config = dict(
    norm_place='pre',
    qk_norm=False,
    bias='all',
)
Each number is 500 + 25 x the weight over the matrix's rms, rounded and kept within 0 to 999. Layers, rows and columns count from 0. Numbers have three digits each.

# layer 2 MLP down (transposed), 1024x512, rms 0.0362, rows 839-872, columns 256-319
511465491497539491475540476544488522503513531491483501482464494521457528560511489527534510466504472462479503518501505504476504500536493500503507496496480529505498517507516451499500499504525489
485494522506514487485498542471488492537488525542509540523522513519494516504518533505489475458504509476458477487479498522441502523486509487506464537526491477496516529501493491525512506516465500
452493509440512489485489504510535555508563502477500510504537482530501497561486455477509445489497455510547530461502490493504532471451505496515494542506534491511521475544535535469504516482508464
493516491506494526505530526502484507496489470497515538532497481504511538493486488527485554511506495510538484525497499466500484477496514499501480468421479495471507493483508491491502499480472508
500473446449514521516490519519523505480507485489480434498453470512467459446447543527511477494527498496507487531461514538499438511522512462496471499471497519534438495461484498480524490489481475
516494525481508520459492492539507476542450515548485537498492530541522497477511497515495495476497487471507493471483489518496438548562516456504517508499483500505502458518514521511487472498498525
502466550491468499505516464478503484478494512473508517521514530516505523502512474516565515511494525483509522458511546515492547457512499500481504474486478505466523526456536497507491468474515504
521524502503510516471486531515498477469469495541520510500491493494465533495458544518473482487499504515491497508561492449486512495511495524486499520476573505534525498477493521518522468488486510
533481504497539466532514528531551472492509543475543516488496514528508502516468551473505515444491497505492468541539480478528489535477490486520512545467467512486539478537508513506513516518481484
509476501558525500456490521500498491512518519518518506531486483506509503528501491501504551466488503495537496507473526454504536476501510491545512473493475518521495427482509499484503492516492514
475534504516504501490507529488508508493507492488503515488527528541502546466526489474494516537526481472500483533482545466478511514517487491517492471479503489500532493515534516499497507473537522
518504545478485492475494484458516507482483512465475521522545476511504466524484506551489527455490494487476495458513478489551483538487485507480503505474484503503498500498493525515538502505505509
518506481477451500521476511461537519472555511486509502499481499522473493547481544519522537500485503506498445566475476446510501460486523491504497517532489498473489499498469504469501489521456514
512501510481504468514496531502460502532485496523505502516518485517529496499509455503486462524523498471473540460510519499486519519522549506531515521506500515474496516485508478502495486479493516
495477543526456497523480491493493505448515527522508493475485522450514450540494486536486503474517534524456516500491463505463502478486513462523469537447511458475475526463470459531488482495495477
514541516509465515459495472496509519494497497529537493500497535488484466517516506517535505476479522498485490458535550462504512514509463507531490545483517550507500477462486506524475498481518491
471508535513523508493458438510518490475505492466463490509488534528493504489454519521468526525474528471528475486515488432447528525548501491523472500510524496506524488535445500538543492479537491
516522527535487468520528503464511507524541548526509523499512504508497519510509475521518493508480535527492504517516486549510522520505469505505487484496462495525482494477507483492478498513498515
457533493471507495523508495457505490444439439477529515555493512529531532472500462498486482507501533497510466508533496510500482496504498469507513495522501458505504527472483514512513532490506469
498495501504539473497498510456514491481509474479479499533513524529510548495531493472509522492486494474473486494505544560490490502504557515490492473482493488511505489471541477516481499537494490
537485491463530557487541499513514500431554507503519504518513485460499468506513515505500496528499518495491459479522477497561468500498499513500441509459466454505534496527455508476504508473482522
525503519549502511538477522478538501510504498517514507471484472504509502511503469546495497524486511508509540497501514461492527518478518524528486529477463485512492496494524507518500543572516513
504511518544505522499480533539522537487497519477498496574483492514514503506443483497449520511480548456473468518518496543573553517476497503497486509537521443506491480484510479531550472519502478
461511532487531502511495422528507497511509475521506495514540495494475483473467468509528522483531493509482476494495481519529488506566486492493486515493466456449507476508524513451513494480471479
485511530501506492472522495490514543519461502490537530509508476490495477511514530491497514503516479504486512529497476536538505497503511534500508517478503466491518510544524501504479470515495449
504500463494511507532503492506549498469501505497486480487489489509514476459487493518513520521475502452524498513479498467470517515496459530453517499476520522484506486486540484504506516498495506
490498468510481498493510479454518490462494447515455542527475522537503481507530483501488510474512499504506493492470486480449531457516476476456490495550447485492516495497537472514490471500505504
519458497463507487562513504481486503503506513521449505513487499509492496473484499531544501537504454486495519505498493479525520511530482539506518516491484497534480513496523530473488490489500481
547532523478517514515506476484483473480486552523512523515478491502529517484491475483484474468491520483543533469482514463523484479527527494538472513557537508468504484500516526515464473514533547
497493506492492480512493487494490510506492492537501441493521511486555538519546464497506468460516515525469497500524508543538471474484484511477500488493472487421471507501505506509508450461521509
497490476483488507502511508472473526483544499551506530490507473534487488524499518466505490511509415532555467490470508484509493496453500523497521481512517469562474493513497494500514512558511480
478497477455522475498513464470533455489511502519485487522482495475513515564485535551511522456506481536456497481486487515473562498470512491470533457582512527477530489510523506485465503491496474
526525530500512549456532499463522507486461500502508530508513524459540509507502468511471504521495481495468489518493535535499522530507445505513486507501475516516489517529500509519500514503492500
515480538502487525565503495504470524474516529502494509531508528491513500506511539492482513478497527463454491521520500503465489525509503509513476461474551488460543487495514553529504505535500502
# layer 2 MLP gate, 1024x512, rms 0.0396, rows 840-872, columns 256-319
491510490484461508529504501497511510525493503499481511503544538490533522474493522486493528518480536511490523529550532493488491531478473476498544507497503511503528510520553485488487490491525495
477522527500551486504472473506498487536504507555509493537489506468447521521533461489424483507546419496525495423491481494494482468503505489483548509545457528481492497479476456496489502533559498
527514501491462451536477535502467524520514501525523518491444463471500461497454478528524530475481426526499497518506455497477484500501466538474525502485506517529516504500512489521498468498479512
472524514516501497471473514440464506487548486499490551504502480507527480525523503490458508505480521513498470486493539523470535531484490559489510530485535509534505520455541501476504493521539506
503510520489513475447478505464469512497490509449502526530481515535536520546527503488518460495532472442493518494524475517480524448548491457484496516465527553473513470491523518522437481529503527
556484484474499449530504479474479505511480499506476476502505471485505465478534475525478511432526470458481526505510445503441451515490493558498529476437512494514496480496469506512452466458492489
473491524487511533482511537501512515484477507537513526497509523488500543496491515454496457467512504500512474477526508476481498488506466522502507518485462536511506486489525508540482504502510490
499502459490550454473457531526540534501491510504502502535506503479457538457532483526545466448535512531510526527495496441475511492480485472453479554521492536510458510522523470488544462509545498
510496466517535467482502489470482585516531493519503481494474465505551509505509496482471497515492501469535468477511531489525484544482540497516501522504479451472488501485493524502504482514517511
543510536498488482466495539485522511492518494495505522504536503503509512457482479509419496575509466518537483499504506465511520526470511477457485533474487485511533478493510506501455486489504516
505465481515506482546515504580505493518496503435528513462512533480516516485488494513497482462513522521496510514513515481470517463481505495437505466481546497483522484484502494488516505481516516
514525502486534487474501457515521494487447493516503472490492492467539474524474433522473494606496515521506488515503498455459471548498530531546421502474536491515535494482524468515490485503521527
500488543517509486493545488538498512489499506535486449489466500503488509533517489519517502469491524489534543498530463493471468520495498538446516529494560485539488493485488464485500547472549490
500522517490460480500538489520485470532520472492499523488499487463550456495484497515510514463534498471477494524482465513491499470478515497531503458473505473448484503509485506525462477451537503
489481487513562506489486456525547483527491500471477497495497513505523517469526494517492448518513492459478510447465524519509548466486497507506475506532522519532476501545502497486509516445534512
495498535495503471490492538519494498558508519537479518435496511476524506523491443499425467499509515469525499442453487494505510455549510507502502572476469533509476519505465458535482493491518511
515521485536512518491479516529477493462497500511495520524505526476460468479507503525531506547495479491489491475491481475501524518455516507499494528523521520504534501497508504509553496525491504
520498449511510480504458505516498494496496487444489467473519460461518499495505511489466501505498517464438458506497438495525493523510464513473482537466482492507484496544480554493477498503500491
504500486492475531459494477520481492499477521509506476490446489502501472492484531529493476518494514474527507506501535505496509500472456498533502519502524533464485479465492495474472506481490482
512487549470497505481447532451565527501464497474508471483558469551502511512507477469509523488489527498543515521485520520462538484509498524519510500507494499506494540482519504518524513472508444
510511511499507488488517439468515510489474529527472461538465502477471484490501508479495539522479506509490510486491452495523508536516527498479498522497497496501505514488450491519440526490499517
516535506560522515521495512516479509533512515501479504521521479508488496486478507456512523526520471508494478486524501512553515492492486507493528532463480478500516468528513489502480471474536519
535503492486459467494485535487468545490495493476531487505481478514529515521505491494518497477464495547468527526489505532462511519523455531506535505486461525515535538508503493489459506533475496
484530467493504457489530475453458552505511471456482487507492462493507498494523528492524471532511424517520462487511477501511457521506500522516530511505479516490504501480472447493538498567527491
508518485506511484502491509531466473508547499480477566485485501488509516511491512507491493534494525496470513480472483528504461501522512473515505485520486488507542485486486504476490546505471509
517517500540520454515501458488533534463496501439464514529514545530525516443492430509516490439491502535496489484517463473565492515470465484477516533508520495482531463478513529541497510515524497
507478478471477458480520462515520488480479550465461514511448534516469492515526462524458503512489513524507498496500502530500486482496488509521469515543548502477488491512480493502517493534531470
500526523514488495499479484468519569490497517509502492530464505528562495526494497525524502509505526503502492469468483498496497515482504482469505496480489504476507473486485503430487444495528486
516495484509510455507489510481537483539504484512500474511536478523520488499528492443511508476482498516530475475492490525459508502477480522506492500480451514477448450535535476478471496462508500
514499493505505464482491496462504468497539529558525496510459508506495500540509501527486511488505460488500548455468527465496489493460485487484516518498484521539495489511548491548550484495517504
520469473466475475469521477490527509516495556433459532496474486458484461494485507479477511492508442534483458522536520494482501504518537457538506512502465513492513504495572492498527501521492492
490519429498530461514485496514515507489499522506478497527495480492530469512465515502459477522458460535491521498464479499456492486499562499473503512522475514438496484483493477475486500530491497
507491546489459483519494519482508531497529492530562478508524500461544532496511464457558511501505507498519509470522504486528476457498477533575509512505519501513513496494536533533513533525522475
# layer 2 MLP up, 1024x512, rms 0.0397, rows 840-872, columns 256-319
520553524463465491474548498493480465524468526518515517499527540456518481511489512496499462460492497479477485491460484475461473534512507497462526511509519522495498518529498517469522481527495509
482478480507487505545493508486497493488494497493544502528508499555490515519531498477549505493488481475502496506498471521490504477481477509509461453463519523529521489477498504474455508455482488
464493474511482464530506520512511490478484501502472459484457478463493542453504492482477452530489548481536490516512488488505499545497508475473518500520505521502521515528523510495510500498486467
498518497496478526597495515512497552497478462489475511504464490500537516493500498497503514474504494490511516501525474478487490449507505493507468529548513534476484481537528496504523509554442495
519484569462481499460553495503511468506496451493524498487489524494465515503517496537454485483486505478473527504491533508497492487487497484531534502513504492528527515492532531469468502539489489
499506487527463517517521452452553529497473484490527508498504531523459484500528493529530514495514477529481514493515540502515541452505524485512452514525513523527500548486525479554497513504477492
481537506493472428459474536524512513507473504514498468528524484496493485504495478518496519480547487468530522496516524480532528484510512489519540491497478513489499514533472511474497547488552521
503470519474496519496537482484527522493503527484442500524495470502491506511535489511505461496500490507506513501529500473461506529498524529506536503491500482504519456469527454545474546492538487
494477508524482499493507490517486517555551455504552480520493547529507495533504488505478515479494458501486502482504523501580476514522498492499514494480521494459510493497483470480470514544512470
472463454500464510508457518498455497539488494497482452511516521521489518518500537499501542527474510479525504488480528527512475502517531546472495543501518499490529505531494505472465478484523478
474490476442538480478507487499503492550504496491548431503552500518487503492464452502500482508525523480480512438478520481509477501535461451544508530467502528489452498497540516505481505503491510
443491513490513552543538511510521501474492511507457519497543514506477520514534532523486504498510524496508522508455538499495540510525490480461529519477488465563489524523470480490472472485507496
473469514500482514496487505550558516496497533518455485535501459544474528478491515515493465513510501476539515503532543484527503502481518559509492494505478496536515483465509476514495489496474481
459500471483551532448547478489487497548492503504496446489501487493496519502533507501469519503492554502509528476512505500492512511526501475482507531523535503501511488510471506440512489524522490
517463515441496504502462516506538477500534541464512557513497510505494490523470511539485498485495488436510523505502470548498488502506465512546525514466488509507554559543489521504469471487525536
556514505509503502500505521445513515507532536486504471520510497471518432480494515533491488528492464494493485483485510508496466473534545494512531512464486486508540509457481541524529521521497482
441505503461502531506473480507479505507477466501495458473488490511523497468515541511510511525488511482531475464489510510478492519487504515480503496486518495461468532504494528505537486496508473
479470525509495499503461474515471516539540524491519480467487546484470455527496525546496485526517520493480473480485501501482500474459486498492517591478514550530506471479532475497496469517449468
455459504558476504490483498502532462460525534514500483500488520461487468499519457498467465517486536465489494505492473504499481556468469504484454511505522549497503511491498534479486476504478488
532465480452492492469500507490505515492527487474504475533500582487524477495464544485494521539516534476489469473493492482532501477489463473472497520511531493567468508501464523473504528490501475
510509442464478496492492498471505536473491553489440509514534503494475496530506516552530503510508492475500526470475464495464490489499493504509500491482477467534517503459511490503484448514469507
497484507482466506454497475492503508513476531499473506526527500517462534514511531489511524447487507516502518514499469534513517496503442515500516504510468501481484517513495504488493519506501461
504489499521500457488472482516503509472508482496517504512531532485507517522503470533493510472495514495503519485492472487481503499522465498477488464461518493531481471512498498521527498486499493
538478462522487484519473515503489502510467479491488525486471511517526529480524522461540539494490526517478499504517514508488451492490530507501500527502451523523526470487486494518514508469495477
483516487526506527523489504468509520523473466462481480513474493516474516510522528511571482480520501518495469515523486485495496482453505472477508518472518479516512529520493502512502524510500483
492458538464488515496479528529548516510475509512531542501464507490523494558494417526494473485536490507528513546514542510486495479506560546489478467525493522532498466514504523512472514492516496
495521512520516498499494479520507504502502510507446515464524452509512487563492497495470505502527523514489500511511490500498511521503493497549480493494533465508490490498481469484533499486554512
509588531458495499513464503529511502484516523459495518508491470484473503478473507467471509531496529474532484508492467513581503518491501497512464512475546554521497505483511473510517502496500524
523473506458575498523510534447531471486531486483456473473513522494528515475537480548507481518538505480500473502540484503490523484460546556498522508495519509488488497473491533515471519489497489
488506482483496504500509484486464495503483513521471504477550513522490471529483523485513482528501502486527517490499521475493511467505544450503500501519508504465551443498489520478551476476515535
522465523532472493506491498520511560482521549494515550524450476473482473559493520473531504516486492479482538511510518529479545483517487498532525493446507536505515517540470440467494480543500496
521529475514490550554523502492493490479488492517467526469493512509507492490474511509499525509520503482498502482523505505534472482506523480503518516518538506466514440491527515460463522493519503
448526462571473481482493541504493524512522512507533516501496476498530504507478465502515505509496529535508498488464491492516513482475448506495543516518437491500513480515496452503537494498515505